Part of a small language model's weights: a variant of Muon for these matrices.
Each number is 128 + 24 x the weight over its row's rms, rounded and kept within 0 to 255. Layers, rows and columns count from 0. Numbers have three digits each. The size before them is the row's rms in percent of the matrix's.

# layer 6 MLP gate, 832x320, rms 0.0397, rows 511-582, columns 64-127
100:093134138148097127169107147115156163137138117178110104152134108068110120127136145112139159134119098140162092118142086182137110168091110135153137104128124121164121111137088098138135097108126133
107:134160131118114102125151146111161121117102136143143131097128136161111139123115158138120151120113116102094134128139142094138108127125140160105118099123084124152090168134143149146186154128114149
100:092128160106114121101144112070127138145146113137141123188082086139137123127162112169118131116073144142115117152114096131164132133115098126130113177168145124105128128153110134099115102155166092
096:118172141145142099115149111073105116116136138104145141115118148158121139132099098091161109131124109110145137149123119163137095143123109165159119108116145133138126119111172176105098143161115115
100:134153164120129142122146097123091092146149127117132135105134135148108109079098147113122156132102088117164154130125154122119153130110128143124138148135123184083113113112130177138100104115104131
093:156094183138114098145144156132154144136110086133058139159133109097097088104151128113127159137161113133127092123124084118120141112135145111150139145133113115145150112085129127127118132107105131
101:154177136102164124156143147186102167128103156080125148151134100125108090170169108160116144146123135123092108121115097171164133124147109130127137110164114157121078106158106121096152122089088094
104:100117113121138109118159128109101144097143123124101140134104136095097170168136120137202096120161133135099078129088130148139137146167086131126137106129117136130124119179130131100138109140105131
099:151114149133132119168115144151157092177103117133138093135097144144110197136114094128120164156081121135139129096130136091095133101135125118131135134153068136131138132075128136106148112102121114
101:133128129084114157106109131132115143114136092151152120139108116172147137134142104113135111158102155109109121118113167184112120147099154138162176137119174107112121127148135115157105175166090086
102:159167131150117113117112119163178142101139164122110156107120105109119111104116134125134122105156115131140127148100083126135143148148097165146144140098162168143106159183112096154162074121130152
101:112078102147143105104130114133132107161099114143129107118133128089152136159104135115094084149116123165115115129138185113124132118182099140128117096128111111118147157160133114122142096146119115
095:146117140103127119120106135151111171158130131139156122137123146107117139114130123124151149097065089160118100072083145092131140139104138113151115091170154145118131104124125184165140146121137134
101:134098094137141137157138125107084111128086131142147154206075084120139102167116099119163118120132083121150162203133124137147143124100087106142116132122104088114090115104118132163105106124111127
108:157117112099131119135091123121109137153140129114108110123126101179092121111117122124132087135103130111154139153148115131141145131128120082119106152156097093101141096130128136138125114109134087
101:095104171177108128149172115102109108171098107123145145124139137109139147113130100132121158144135147151087148107129115132130160131151128169144141120138099123101097146182103143120181137084165135
098:094118144141133187153167116137109143106159127135116096120126114199086118161141175126097105134137169084109165159175134115191143142119124114133107101136134100121145132071129151099106124090151139
103:129138184118136103127136095120099105143114127126117150129110137152110124104079111142113109144117095178155126126119120087118104121107125114096125150167173193156126122171130096135142103102102109
101:074138118140090161134118127128111087152122106112105178164111135178085116161159136154147148110143091158148148090167146125139141158065113146162100103175115156101147135113111126114138099123131122
100:136131097115169163097101148096092162116149142155140154145128165128187119115087117168138098120136116124130091169180100177144103151124103099139116110119128107122131126077143120121127122142155189
102:094168110141107136165120127107127109141170121118125164186110169154110105144096116117132130152145099134157129144152135128116127098101139120116101140117124152090103113101118173114083126122095116
106:098170069163114118131160109134102119135143130127097102139117121095146139123155123149185130126120127130147104162116161140125104142144153113099166141145095140120068087117150107128167209112153122
101:107169145112104105121132129139075130114087116157173135114135178131137125100165112125144117096116092153145139099161119097174123100137148121114154109107150062123152142096135112058134137131126120
105:129150111150137111132138098089116062111139087144139148150146119096110127149134098097173091145150086134132146150124110132160114105135092107126146144118157122107111119133113134104162135168116136
101:109122105148119101169181149165085113137143107134112132154139170143118111128151120123137122133104114101125144094111143142114135131085153113133126133132156112142089100123118139121132123200124070
097:135144127185095146128117141119110153168134109167158109144115103102104139128094105133119098134120149089109091125153178163131097118104083127122096099130132142140137095137119142142139132143146118
103:136115144117123131157156114137105099153144113088122135124103118123124123125146183101152147119096086092122127155132133138145169157099124141131115171077154104133135170152147144134154124155121093
106:090146124097110075087141141129113133161143135098129121130111112166166202150083092115128101185155107110145103127116158103185113116118119133101169157125103114119160110131143111129107129171123137
096:121126150132146145136139160102149137137134138140136133095151119125143081114146101113135093157154132188120110110099095140133125113119121106136118131166093142120101104147112169119141114112120085
097:170144114110154142148104125119103140144113117167103094166101141110161132120110115125109148154174135074103117143164121123094136111097135141119101173113133133154109118107138130144065095083140133
103:112143082145089160091113128124101113106090154143106147080139102130103083129097120125108111083107099115102123132129123115134141127112146090103134132150121132126124141123133135118175140134133156
102:086159168111089149146082109071147109091127125132195122120144081111096142154117164116109097135137100140131151114149106122078078136148120149161142158118103153100145109076137146128165103087103112
103:121107107114119127196093132137105122136137114149110105099140130171106106136098132115122109111118137096110131130110105125135132088127106154111096170129164176109113112157118099121098131135116101
103:116150114169109109084129090146143110138099100130107105160118135150129094132128086105134156099124059150148139143144105168113146149086121120116188106132141152144094125145113119126163134147067122
095:144105118054111132109124157138148120123119159071129143118064118136092126147158121092151087152136118148153119144119133137122126125111125134148188104136132148151098132154128112124138182153134117
099:147100106133097156110143153091125118128142115153133109110123131125090157140135133059132137146144097164156107150134115111136138134123165155130126131155133161085102113079133154142107184119149139
100:147144156124098119129146110168115115128101103150093096120105145118169135106115138139141162116141149120083093174133143116116135160099124106096148145146132159118076143140170146099162115131148120
094:107126103143071048100130107128132136085119151163095152158074085137118132077131074127152116131100118127176114127078155106179155079105152082127132156144142115108128141122170126159122159118129115
102:117098089166120169111117120108114103148132118126117135140120151131111136108092098142183094121132134121135138165122119163141139139149114138126125123124159165126129157116115114119138118141131130
099:130151131147131166176144114149102135114079105109124160065148143182117107094102127125125150136119107150074127072133118129142165159121136160088129155109102171157142147121133130158134144120140111
101:165095124095123101163138105130105141141154112157130096133104121136159132146109180157157175061129108156113094142111102158071096124156127123110132108150125117131102145131147145133130083137133135
097:133141111151147130108147119107114144124128123106103132119165121156130062127126128142171158085117111132089139091085081143116170107110119120164134133134132132089130113158145074134126132138111133
099:093097074122108103125174136151133107166124112136103153105125137144170167151164101095128070124133118111114149142123100134154093116130144124177141086136129103080103121162147143090109124155099091
103:133148153135130143162140095120169118132138114134126078140123122150117149115133108137112098142130116110128101141119119150141109110162110133166088104146128134102134118122138117152132133159127115
100:106159106130146155131154119143149116102097122153162102135138141165127141144059126129111149124143099171111121194115138141159151129106091124093122177133117162127113143112133110133113169126120140
098:128154132107093141121118119113095130183089180108150136141115117134132132100134124152130092123120134157087153149105129153115155098139100125117167140159087162109066158108098125132126154097107147
099:116094149123093093168104103139101136138115129124096133177131088105087118122141166124149153099146104130117143130121153130155109113113128109134154117129142108108105140121143139091166135151125160
102:100119143141144140125120118137125153169118133135123138140126106163091162124156134097106122140128141152143124119131096069178115111154113127151129149095102143089101187113117094116153131165123162
096:092143196132132146168144131167127149119159137133135147142111106117108115130146149098090160116139091123130124093108082157138109152152095154142124110161163130156116112126074134072147161109156115
101:128177138067122112169137138121164148137144145135108095132080104135096173146160140120122089136147115110092143130119113101111140134080154116162125082111127161160074108130121158152137135124094118
099:126110079135113175102111099095138120150076144177108117115145118131119137143139123142122134119156102137118129081143120156129133165130123149169168129130125101150112099098103145124144126148101151
099:094122138111089120164149105139154134103109125137124131163142098153125135156150135133170119109138113127129159079105152174129130189092177120136118105120103130119093106167120128170082109136100153
105:137095159133116141095137117134138116106152099128090147161097084108114114139121101151076158121158150151115121146152129087136133109121133141090202148083124166103100117135176110121137133119119105
103:101124157155148128110148088143152106158116144174110123105118125127118153118150096127104118125188155144126126117167113115140158158102119145127174130151135120070066182156153110145108142122159182
102:101132079164168119102148125135146148102135087172093155097164144143119157113102113152124137126152100110115137139130102114110094168139108124137140128130102117114157126080154121180109134136117151
102:111183140112125125145114135125099153127158118143144171111119145103128147170143141150114144117116077070115139140116100128083173121160144103111102163105122058126115157126138093121133107125145123
091:097109119140138083135111135172147122124080094123150152160141080124122103127136128127131169181114136125117087148149135114137141135115124147149165111147124183113100126149127164101144130134133101
100:089118125129097122126138081146128110138132111154163109182108123132144129164099166155112162138171131110128115139171143127095134130106102148101123161111105164098150176151111144112164100162077125
104:109147142103104126111124104148103155115129166130127145122132089145136145132147163112126141088097121146127159153121126154136099125081117093145161118162119109088161136134169068144117158113071092
102:144130121104124166090130115123167148146099130180107117111138138132120109155152138095145115128126116159122129126158187128125100144139103146128149131125146135116110119152130110138116156142148137
096:150106115139112154153115139136148124116155130136205099112103104127111120126091134114165146105089138105128108127138124087147134105142104126177113085162086127128134092101102101143147101180140120
099:152128105151132134151174103124062079139154130123102117108130124117138138136122089113137108151126108151109146131119104165126126111077121086104145136153117104132086120104146126095123143142112082
099:124153144125135159114194131150140160165152125131090132133094109162072138118130132145105166124101089138151096123124108099140148112136114178156106088140148106060124083112106155124145093139130147
097:115130121105126147155178123086133113089115149135171121112126150093103155110164167130132132151096116141132189109121121118123125153091086156141132132131101174128106130122110125104138148133124155
102:155130145135139101116097135158075113177148102149086118147118157168124071112112118118184143113095127181123137143138156138149140110097106159136147124119101111154131154137099127104078118145132109
100:128144132127135109148103086122112136137103134066168103104113145125129076126129125151098116135130148134123132097163110166108129118123169146104185099130099117128114113139130107121147118147137121
096:117173177168123145135100138133104129093107121168111094140135142102141162131137112119156148158109183111105124144147140163095120173114149140141131085099131124147099164123103106155084150118144129
107:109140153127119145113091141087143107123134105127099145115083131126082178119161150145097096109142096151149131137104170119125153155116130129134134185107131123096139148129141141120150108084103167
102:152132127127077118124122137111113132118124138153142144128126172165149129136143159114103105074141120142117121142099124109142125155114124060142155166141115137151093162144117133069156097143122113
103:152138108148129111084134108149132160128124136121121138107137156180163133142124105107099141121122108116104150163131140194126139179103096144116116168118143118124100103147146118110159104150121129
103:119129116116137157098172121152102171127133137158099125158116147140121105113148153129097127135148135135106147147156143107168127170137094104099095134140130146138125127141142113128111107108069106
108:126109144085167157136137117151110163134075145112125120161126107109123096166142109153121111148130108116145116115159158123126117110124086155133138127114122161092118120109149121133123120096123150
# layer 6 MLP up, 832x320, rms 0.0395, rows 511-581, columns 64-127
096:130055135079153173128149116157121144103096128127147133119119139156125138178142132122088091129144114129129082185129128115119140118118102118096077146157119116144122091147127147162102110094145106
099:174125102130144117162149127128128125121165096150118123123130077137130141097121086096128135149095113107092147142071114106120142136109071121106143110123170096114089128114156086154161105197149109
099:162171136146129112135149080147135119128167176137109151135127144134116132112142172121125108071141126124153077141142136129147193138153100131128115175125086094117116150132151142090069112092147139
098:151108126157099173147111152178106145137145140070134157139102149139139133119113087111169118123145124092148126118118133166143134118110110150196116159109142125124138138138141110131097153108136109
100:139125150156131159135120097108115121123132150101119128143129177154089162119115131154118148123136142147092144113121153138133150127153134146143121137111118145098137163120155107170131169114103146
092:103125132150090125087130147108144155136168135109103131110096133121140129133074119148110139137133138119149191144149135119069165149109143134120106127155138141133112074142122149141101119133085174
098:102126167103172128122167099092153143124138129124138128105146130098150139130107112112140154128141125153161144133142056114133150156119168109143131130143136085100119139093134129104139153128139118
110:143130166146125173152150110171146061122106121146149153138106144127147123112132129137139118127092112128145115073133105110120131140120154149109127146132123106132145092179084132168130147129153154
101:106129128124128151120154102138073144130103141140168107153108097106086116107137126117122131134145114110104165130118109116097106130114133123135135120148127106135120130099156153166100112134108127
098:123104130112104115124122168096102122145122080112092150133158092132133098080137122130119118149120161130115158137142143114109159139129128165115122073092118200132161128106116134119139090171077131
107:127139151165108141115117137124129142103128120113100147153114106107136153146123114141093093089123093107108124154113144130113141152141170134126110135114139125089131094120107127157081152146136178
102:117122165121115090130111098155131183122151142152079105121160126099137128093106130157147119139100145155091101111155136126127160105141119133126133156126090154138122082153131148146106150103139132
098:101126125112138107109116101144140098128159103129145127099118137070129134110124102108137135108160136092099173128116103085097144097140145140141073091104098113086152115100113093132113162130137136
099:140169191096123096146113138129127087131169123170097150116144177129099129137104162135141150127132107132133130166122131089156112157134122146111106121119132149141135144111166133144144120122090152
114:114114112113140173189079117089106120160123108179124088108089135143134138129085129130120162151122103139140133128114087151156113080122127110084107129099131119122124100071107149128098127128133074
103:146088075137141149131139123139170100138115148118137160116114145093147123155149147181110140090165135126091132111115153125140137164128118135113134104089143118137146127140144149153156116188142127
097:120120140162118130158127092095118140159124110098136099143133109103114141075149108169106096160161166127108126131112097099095135151126156156160126129139093117123191137154151109114115172158122140
102:176099164123129112093151122137207114101138112124154107100121103145119152158176156102135159136136105144092127152125096108111136145093098146074045101082126157155154160187144125087157115096086124
106:099166141121089113104125142077142139100175174107122138152081160140136106113124067149079130119108119164165084116128087095139120146130092158125115133170144216134132142098143120118159094129101128
097:157151150127085106102150140130160115141112087138143119084107134135130169143118113145121162157098133123178147136103123117156092175062098114112140174159126190123118126098128116146123146125102101
100:135126154101120130093119136138095161131114108097163123110097147054160107125146110173114114092147118108123157167149129147101128145122159109168133087089121126132123117151136106157114110109117155
104:114140122129092077133137118139089088119118126115115127096114122151140106133157123152161092126139136109136102175136140162127105161134149128157130146177159145116110124129149119134160170144168103
097:154081129116130120125119143107149182119160156091104147092114138150129127133081097124136135152150128132148143152071132166135122166117170172135132118134142138116102118101110118117164154108096131
102:127060129141097111118147111115090117089094125119149129121145093169108127150198151140107131111145135153094148133109115133119147147104130064150102115080132099111126129120123137099136086133121109
102:134117160134146193158123074169142114154110131113083141110135150143112115135156112105121166131123134153129096112131157177114083132140084143115130141123136112138170125139098132110141097111083099
098:146110167166122108127127156100151059156159151102171136116114081121095102088134117133157168148138138163126075132108129105191124130130145146123115152170132134132114153119118081134101120157129167
103:150144114111140143128163126149135139160112123090101105132144144153161157092138091110166144126138132160135160100080123112163098093105136141099128112100141168154168127149142151089153151098135153
103:140155117106125154173118132109108140148166136152131141110114103120126113153144140162136122155106089145137141158138119167149138131110087117113129169149156108107122142169124087120176159128112152
095:095125082114174144121134108107111103110132120126137167109131139102152142143083149132122136131121116157131128082177134110060145142122157146131121109145159106114121152110133129150163160167159146
092:131104152164129127136123152155104126147137144117105146133156106102128130093157119159169122110122113148160126113111128127166112129106121150091118114117164119184154117155162130122156095111142087
100:059120134124109127118133134137132157120114091128143163131119164123093193146108117124169128146086123127117106129062127143106141138159116120117153126149133107121138181169150169154127117172150070
096:138142116151118140101132113136110129107118154138130153165088128142148103161162156139173109101134133124084110123127115113134120153121133103115141120153058134113098088152180139140161101145149143
100:150152118101113078111132143155137131161144121138118136132148105116088118128142128076112142104115126160120140119136133109104162156102139165096132136138132134104111137153107116119163139122131141
106:120117134129097088166134124080122152128136138144127124121116131129164129124180109153136137120106132155151096108145103096122125103101116066130158134128168097142139137115105101100150107147112136
090:128112094141132125128129166158120174140146172147135118124083114144114115139095145136157160121199162175131167134131120139160113135100113104157174110144115143093117126087164142092128125148109131
099:160146086165110145166132162109140143154084125136127110131166102154139131114171148148135148106115154088137145120149119141127141118114146145151166138102145168125085156147111118121115120106106158
104:155130156135150180107110133113127124146107142111168168140153139105140122133103105111145070150125142180129115125130110141149116110108100130139109141136090100145149133127114128120137177109103091
094:162130125122096151102156088092099123148138146082158144121131138150132122090106094108085156112149131129129093077166147124149101155111138148132081189104137131091143128135153168114138119116128101
105:113150111112158195161127149123092131122133129143107131164140142148176134143141107151115119151171143118145135145138156120116126075102106123097168197126111113147134107130137133091153120138107093
100:173098080118146130110143128173103151114124092142144131130096134130091160180169155117107128136118180112112136166130119108121165141131099073131127143098140140135150097141128101070111139128129113
099:141128129143171160108086113148127167131134097139120150135120123117137080096138169138101105184109144141114171131116132124126137145163151176139125118110129123099166106116124131159123156096117150
100:134134145110156140144152072085144135143119138157131098160173178104139086131125150154123116101147105102124119081142103152135137138123138125148108120153141127097145112147147092112151145149120120
101:124141150106128139138120127126120124119127119130125112131135138131104103052116113100116136123166080124105131118134129151119150134103145141115132158120121138154134123165137123136143122106131126
105:134107074128121099129132101139171099098134117095112111135120106095152114114132089170106082109137140153129149134134137145137113131105157084076104101125127136110132118125093137144127127124126176
099:165115111120135085133147195128143113117120130097130149103145135131193112131136142155102134167144144119145133177105151117159119126133108131138186147103116124103116158138130113172097165140100114
099:157101127149129147131107138130159137136167110149113169107127094120160159132166177097139171148136111112090103115118155169112098112125134133088114139153109081166113133132116132145138083140091149
099:145124057112149150152092168120133128144160128144141129159121108086131077157122144128118158107137091121145095119149123145122149111101129164145154123112134117143127180145096111149138140144111099
103:115143174126163099102136172136126094106129111136116122100162117140100113111164118145144155122154130108136136124084124139138154100128144134098092128123152102161166072102142143138077133124164135
093:109112134120089157109172115100094127111109149117114101166113138165133063138089102127133118109154154075107147117173160114158107080141120123129122131148110124133116148121129101190103084113112167
103:168132127113109082162135109172129165125147122128161145092122114086142117118163106143146129116180110184105170118127093124079083108130162131158089129111109163157135122146142136117103148125140064
095:121114165121162130119073137172093093098147131123123142120087150124176141111122108083153148163097120101124112193124112123128136135118093116133087159141078156113080146148130127112134119149138129
101:161112136143143131116123155131133102112087090117143123087117151113114145148118161114128132115110094121126158149145148130091116166128147111209110146127152135137147127123141107077121136162130143
103:142092089138151140107095116142110143122140137140145107129093149157138105123150097141139128173131085094180140109147122149181139119113113132148069110157128174176139156105143111172109136152087153
106:133154105124098149120116116097125103129108121131106116106127117106152097109146077096067083116147118095166146121127165144142095125130096143135119121153179149167087153097155125113141140163178116
101:137150070152099107118119169073155125146180101123085135129154145083138144135107126106100105148141144110159149132136120151098122169124101110141098103119128135118101165084195112119115106113131133
100:166125157112126189112144143124136180150128088138108114128106119101180137139111121140083124107137103103132134149131117133156119089121176089144088164123111117168118118101144096123106138116095152
089:059109153168162122107155129162133132179117129099170134122110088123142092159111089136120165129119146138158121096172148117107165096133113142079140117158139112124150096111136116121151128084136118
100:144132148124132123100142093138164115116114125154164104147106141121095134133132160113101111111182130123097150142141151125143118146132109125144164144092115140155130129091144087130150160132087176
102:116114093130106140152151134129098100157157137117109103165140108138161150153140117127125136138103139145128133147098123153136058101108128130148145097104137126101152153116157070136168119135126128
101:120128152142140134199103134091109130141114137151122174119143076090158126090142117166136113119154184086162104111116101161128153128154122129144139133147127095118142125111139150141132125155121131
094:096162142140130071146152160093077112100126152119113119131121164121123130113102131133109133167135131115152110145124144176160090133161125119097131109131136105135119152148131096109213121142166112
099:136118163119181147131138165162091134137163131140142123136080152116167158150113151151114142125155166117128108150127124193111154105168089163085111128159122133146128160077149105135106088120103134
103:130129144146141155134116153111158123105168120156167104101183161098121098111111117110132128129133124113144123150106153090122105163110139138099119120130159141139114159163115102097144126085115093
097:133099151102122123122162115102167141104123135135148153117165128151137119132143137164129187152112157143135131137157101135114133131156113092166111140160160113118119104141155092128103151121111122
099:163151122103098105116154099123137134125092153086120147117080114147108156110162118116108133127167084137062110150112121138108130132118140152157138131107074108148092087101107136136151120152141145
097:083131172122099152089136129114153135117154121129098122172156111133122120143138151176135105149171124159174136099120144128107124134128074156129127100123107068152123123171126124142119128147096103
101:102149124148112163127129162160119100106123164100114129112129146138134162082153075149137125128102147129151123124150132066104164118095159134160158157131130149105129180097137122141152098163129101
112:155109122169126159126137146108122156110144150096143114126094104112129114145127137116167173126085128111096115109137139105120171129090156167147058143096147143141117119114132136147146137126106117
102:117105101088155171135136089120133098127153106158148120102162130152093118187116117152133141158110170119122107116133114094131080158155130090129091141120153106111141127127152114125120095132112130
096:148145146152110097104177118121162103144138090114081149119112117148139132127135153172141160158119099112119158119123089173165120129116113131147158107092153161139108108143115119122122169108097140
106:133127135117156180099134131114148122102163176126199098105132172144135104096133101111165098127126108138140124150177161120147108132135178061159115111101124158111128120136121161118142155106113148
# layer 6 MLP down (transposed), 832x320, rms 0.0396, rows 511-581, columns 64-127
096:126146143127127143114152090143097093135122106136110127130125151107112106144128139170160157153118166124136154101158144102143131138128154161152155136106112144091160127128124145122105143145090126
100:104115125182144116143134133103122141116095106118108119135144144138110134135138126139142182111121085120108083128110169112183111145128170120090122098065123097113185166124124106119101141103095134
102:158125115116080129129089149112131129155136162128106141160145149135095048144059102140103116127116132119090140107189131104096115112127102137182159120120131132146131122102120128084155169124125134
100:137170161054150139145124093109139116185144144144131137176109135126125097109155097131156122071103090095087126130154137133113126142125183099123135135142088075135181125122159147143146117111110092
098:107101172127147107129115161096154165139087130094123133088121137155110132123148145096137137089146099133172099141142138143105141117141119121092160078113125170135113067128101125085142092151134141
093:104115107114124130154144134158146091125058124124114151173146123149123138111174129140140145132134081095090108138116146161151143162164146141112126126142124100117089156123144131099128128092133126
100:097155094104098114081121126107095106099144079168142103112155136145118143114120125139141122096081126139121139116114166090113104155129083107149139147083123119119116124165095125142103106129078154
102:098125137145162132104145110123072147119140142154177143098142117107121130131169152149154120122064158140164127111111098118129104144188105132110147119127113088124105096128123121124175147122106081
100:148140142139115149151107129087103172126167101118099141094113143109120143105118128149081137132113153114142163106114116112136160178142116124097090099164117170150112144137141096106141132116150151
103:081146157169106153146115094170092163125137149129160106132125098144104097174167098080150131115148159096117111162152140110107153147122153135155120172115168114106145125090137114170148141085132144
108:093143132086134112140139149124125160110139155094123124129114114098114092126118130135149147120130155125141167110097132154143160164124082114109151131120135127131145165104142102126182042121113091
101:155097113123102122127122141163159122117149112130118128165092144130111086143086075132120144097128092113123146122119111132098127151140126137114115077133143146146155134123078108142155179071110113
097:104114153100126140139126124164117115141124143119144151081121184179150108103140157126104185139140074113098129094105157117166147134138141107114126167141126130133149130125081156093131085137112128
103:148122142134132162089145115086140143131100122096156133123114158084136175121124134148151153119126127127120117148128165121089144108151129103121111141161178160130136097145131116109113072155095136
112:120081129123098081173147118135117142119108053139131165151114131083148149119153145119108166129153136119117162156117139155152104124147105118135140109110126097126144096125153096110139101174134141
103:120119130117157164116094148122139116130145107131139091105130113174148117089129119137096102160176132124117120105161079138117146075170109124133132130163119098166093137123144098115103156158062135
095:129091130089142135106149140170153154124152170166086132129160115156177138163140163094156176100121084139095113123110126150182155108141100145104132159159135090116124121140106166117177141062132077
104:122139136118167138152118121146192091092109141122155149152134130115139158084133175103102101122144107140094148164130129154142107127150143150181162126146147074113149125116082132122117120109150112
094:118168130074142114180141112162149135137135134109126123138080084103134066129105108146140096120153131116125178105134102100111136085110139147115109147157141105154126105137153137089129140063143099
102:092123095125188187132090150095097156113135118154116166206137122117162091090100116109126126138095121124126120120137093191137160079139130133159148129102110100105177095121099118149143134138100130
101:171126118120090106127127196162135088125092128085115125153168067141070142142131120107157087132108105163174161101152132121155107107105116124110133155153153151109120096126133144069098079120127127
107:141101137160132152146160109162118130120121143117128113138117097136146200126119148172132090085149153106134111092139155182125137134194129118101119132151168123174110132153096117142150075092124128
101:122161116114124122105098124106103127140114101158121121134095135154116161112116107128123139120141094148108139100165133112114151141125104106158121106099124109124105164095141128111132116100145130
101:141115146174141136161119116134141136140144156127182159174119067132124123108117148146134120114099108136122073113133140093138114109105134149113177133104131152133126148172111107144154089139130109
102:111096109125168093121100149136121157153150146109149166122112113112103081124089127146155110115091146145112120123162119144164171150076161114119133107119128145091115160126115141176148091163111110
099:162127135129102123146158169111123147105103117174108112094103141075106182119168138098068138108124120169142149138128135162119114176078088141065135064071111133161130065156119114129151123156128119
102:164176166127101189130073145182146108158171161138081135104135130126069194145118133109140136091141143131123141124105140183109100130139162117153112085180131134145127136137094127102115132135095138
100:128129140102083161135097069100090066141144081099144116079098140150105147116101106134182117151125124148115117144136153084124133112140140140114129140118086104145127116109182162139137144134156140
099:101144178124181144141123130135159148146126134087112127108133104127113061113149131147147129136156105142112112105114103112149112113145096146140140119103098140141121112134134163136115091098136108
094:114161085097107123123068119138090158132103091110124099133108122134141108121090065141151149134107129127096085100153175110080070161155141140120135191113158181107115135146125153145122124133131128
099:161116140133138142117157110162120160150102150093136114093115137133090154146139116125136121147131128094137149155141147096142115155111123121123175155091143147165125106132094127152134154147083131
100:111069122170115111131137133085068078190099160120153133040135123147108135122145122134080113150111166153139151105125149104135148184124126123162135130165144112150146134132137143127118154174133166
099:119092117080124117153089153074125153135131153101127113118150095131160070135140117148125137120074145106146123159069117109153151080152107120149147134093152154111127122169178146178169155130106116
104:165119128108084157125101167145131124120099122163194142102166118149126122105104158142108147136111111137138100172127167132119140163181106138158104143133143080134120145108102119123117137178110144
094:126099132160107110125125096143144108149115104136105131145166133141162108141149121115132142132118108059137127141131134096123131099142105144067099106100147128140166121127103148142096091126125137
097:149141164117137115137146103137123120137169120144100143152096167120104147106165160161102105147156127132108104159127120167131140109143125108076105106145144134134119124101116128126117153136120145
103:142130048112112096128095124118144160139132098128157123147134161136116134143130090102163125132133081154147137164130109112119091137138119154159173156080179146116138082154136145122083138130131106
095:156112117145091088132157150152109095129106149135123068137091110113161136130112099142148135138127100104124104135076116187138148101118109119093102120184085130119117132155105107154146149154085108
104:119145142128116113089142107137127127126145066123128102094163146083106127167072142120140163159145104136160098175136185149159153125130172116168134120151164177115189147137156135149086105165110159
101:100155131100127137112115096118153132145104125091135123087093120120145103074121143113146170148119131118115109102126105110108131089080171135167149172146163092158137137167128147147152135108132179
099:104179104115126130198124158109136148095142140130076117101145095106088120153109077110146155118153165094112117090140154115113112133110111106156119186155161158124091149079073111120154126137138136
100:137147124147139165106138111122140117107153093115086156145143134151096125096076142127144143153145159159132131149182102116106109165132135136143167141109155166106116124137129116143116157154102112
104:113097102157121143125136135137171093104095145133107140115164132114131113124130168104080105115115118115176113126102121124148140098130137151150096081122109126103105087136168091116132101145115143
106:112151144120126146166157180108149120125120143160135127083069130117074129144107101127117131148119134133105105103064130111092144121145139122121143157139145158167098134156095147118103140122159055
097:135140130124162144173105126134088143121088096125089100148111105108107160159181115183151129097130104133125128118121162112130145145154198133141090118131146151101107149102135132107159133100091131
096:078158098108124134166122136141098162144137129093125130134129128136116181123098101161141093163090176150144168134098124112141133167120171141125131121088162136075148115096131165113094132121127075
099:113157121122122133141168121158125135135123131104139139105115138159128148093200139142133131096138137143122167200080124096084107119142152119099153153180097093111124145128165181119132158177135131
099:135130122118087133100076137137134116138114134122143114140104086122108163118098147107125112111127133129105115125117109113151141103135153140163081145137107110114143117137099102132175114143113153
100:123157171123169122130160123131139125115150100099132179135150134149154127109119115149116115125136094147113118118119133126077115079106106121168093102150129166124150117140123096118108119142133112
101:070120112128137118125175178099115123122156106110111157133128134136119130120135146173131125130153135089128137148116133115155118102126127080106132126148091141094149143165138121144170157161130093
103:082104092192104124146117110113072163127060119141118144121125141108150155152157127125118128158150168127114141139121169127159129121129092145116152147133083107121082087096122156112130107125163127
098:074170134132119090157133074134109192102138131117135145172154082119118120100183139161137101118146154115146149122092138154123156098133144131115126139136130080132119153155112132167108187128114124
103:109125086134104148131154103070127170134136116118138108118102139118164158122102135099125153143131149130111119135083122096101123124153119124128173129101117154173132151175132119107200134171145125
107:070119164104164147147137150149173124083116159158123098120111112050134143107113164132125128124166116105132166160121135105108099147144116101129128116141147133136118139173140139125136130108168155
103:148061094061110123154134128154124118110129106150184124163143095106108138106095132117151134110141124116138125103135127160154146116115124096156095169080134128180141124109139171158090147105138143
099:119174136117122088111110157077121097143144115128088128099130125107102128120141075117114123108107130139107143148092095199135181137147137146134148164110170137135141118119129126138123077145118109
091:139158110090113144109130158113097174156100130149134110163131130108063136129128113121127116148111088080100121173151162154125102155143117096149115109128148125120136063107164120103170108139153168
103:157115160103136138130146166138116092151136111127097135114151157121127105110179135078102172118114110158133155123072122140107116048128124131168103081165134113081125140107098109098116127156136084
102:140134110092105152148105135112171123126102139078124062176090182139189122156112147080126147147147116129101089141139134106140156085157119133109128165121148114158118118166129114097131123161134126
106:132151114178147119099131162132184076136120086140166134123095150112131119175103104136110162120156130103134094193143154127145140100080131134098154116106116128100115120167102118122117188104140070
094:127119082118130168114131133130148157119069094113116123139153108120145147118134142131124132155141102125084171121147153127083153137109150159143194145121141102116108144094113144124089123133113144
101:136123143112089153144103128118159104146125156142122147130113089150149084092158109147151124133102121126099114131124136137135092112083161166104085103119126149125103111138097136127178151103128115
101:075115121128139153185122136141133090165135105153132119148149144115168138104170102146108117146137159136147144094119108138116104127138142159137095121095133114155136123137115145128126190147131143
099:122091109169131108106124106073089100103133129179161115107064110126158116096150135105123104096162140151139161121155165143125117130084169165114135094093162114136120113135099137130126106129178120
097:121094138126137133157117130161138114127160164166129125086126109128142156108107107123107097122053165117142117132141131170126131118104123114129132131142133130125138158122113134126070093119119134
097:096131131147149116147115181132117077121131101145157150117101121167160138169083149139153140086070095111123123150156111134128140131136180109129124106127148165146146136101117140105171154119128137
095:129098133082088121135152100151136154129134128101194158151135140152147081129079139092125134116142125103092151126107104149114106122146078113129086117128138124153126146116151121143174111113100114
105:157114160111106098131138138134101116175138133146136141103144121130080121095124143136095169132145129162128170126126117121129135126137127112122154129184130102087147108145122151112080118125118130
100:140099185103144116141126102118161141115136127112104123160110127132157149115147137128107070099105105119146122167137135158112133156098146154166106148152150093106114090146102100122119175095140100
096:116118108105132174140129163093136102102151103102077095112155087078103132100125118113120098078126102139119085093149164106102107124107154144142108138080107174098146178124134143127140111146139123
105:164119090101126145148126099138119176133102114158045120127104128164127131111139130153144120133129135131191130149120048100108086082138118114151125132145103126135138113090162114152169093109147140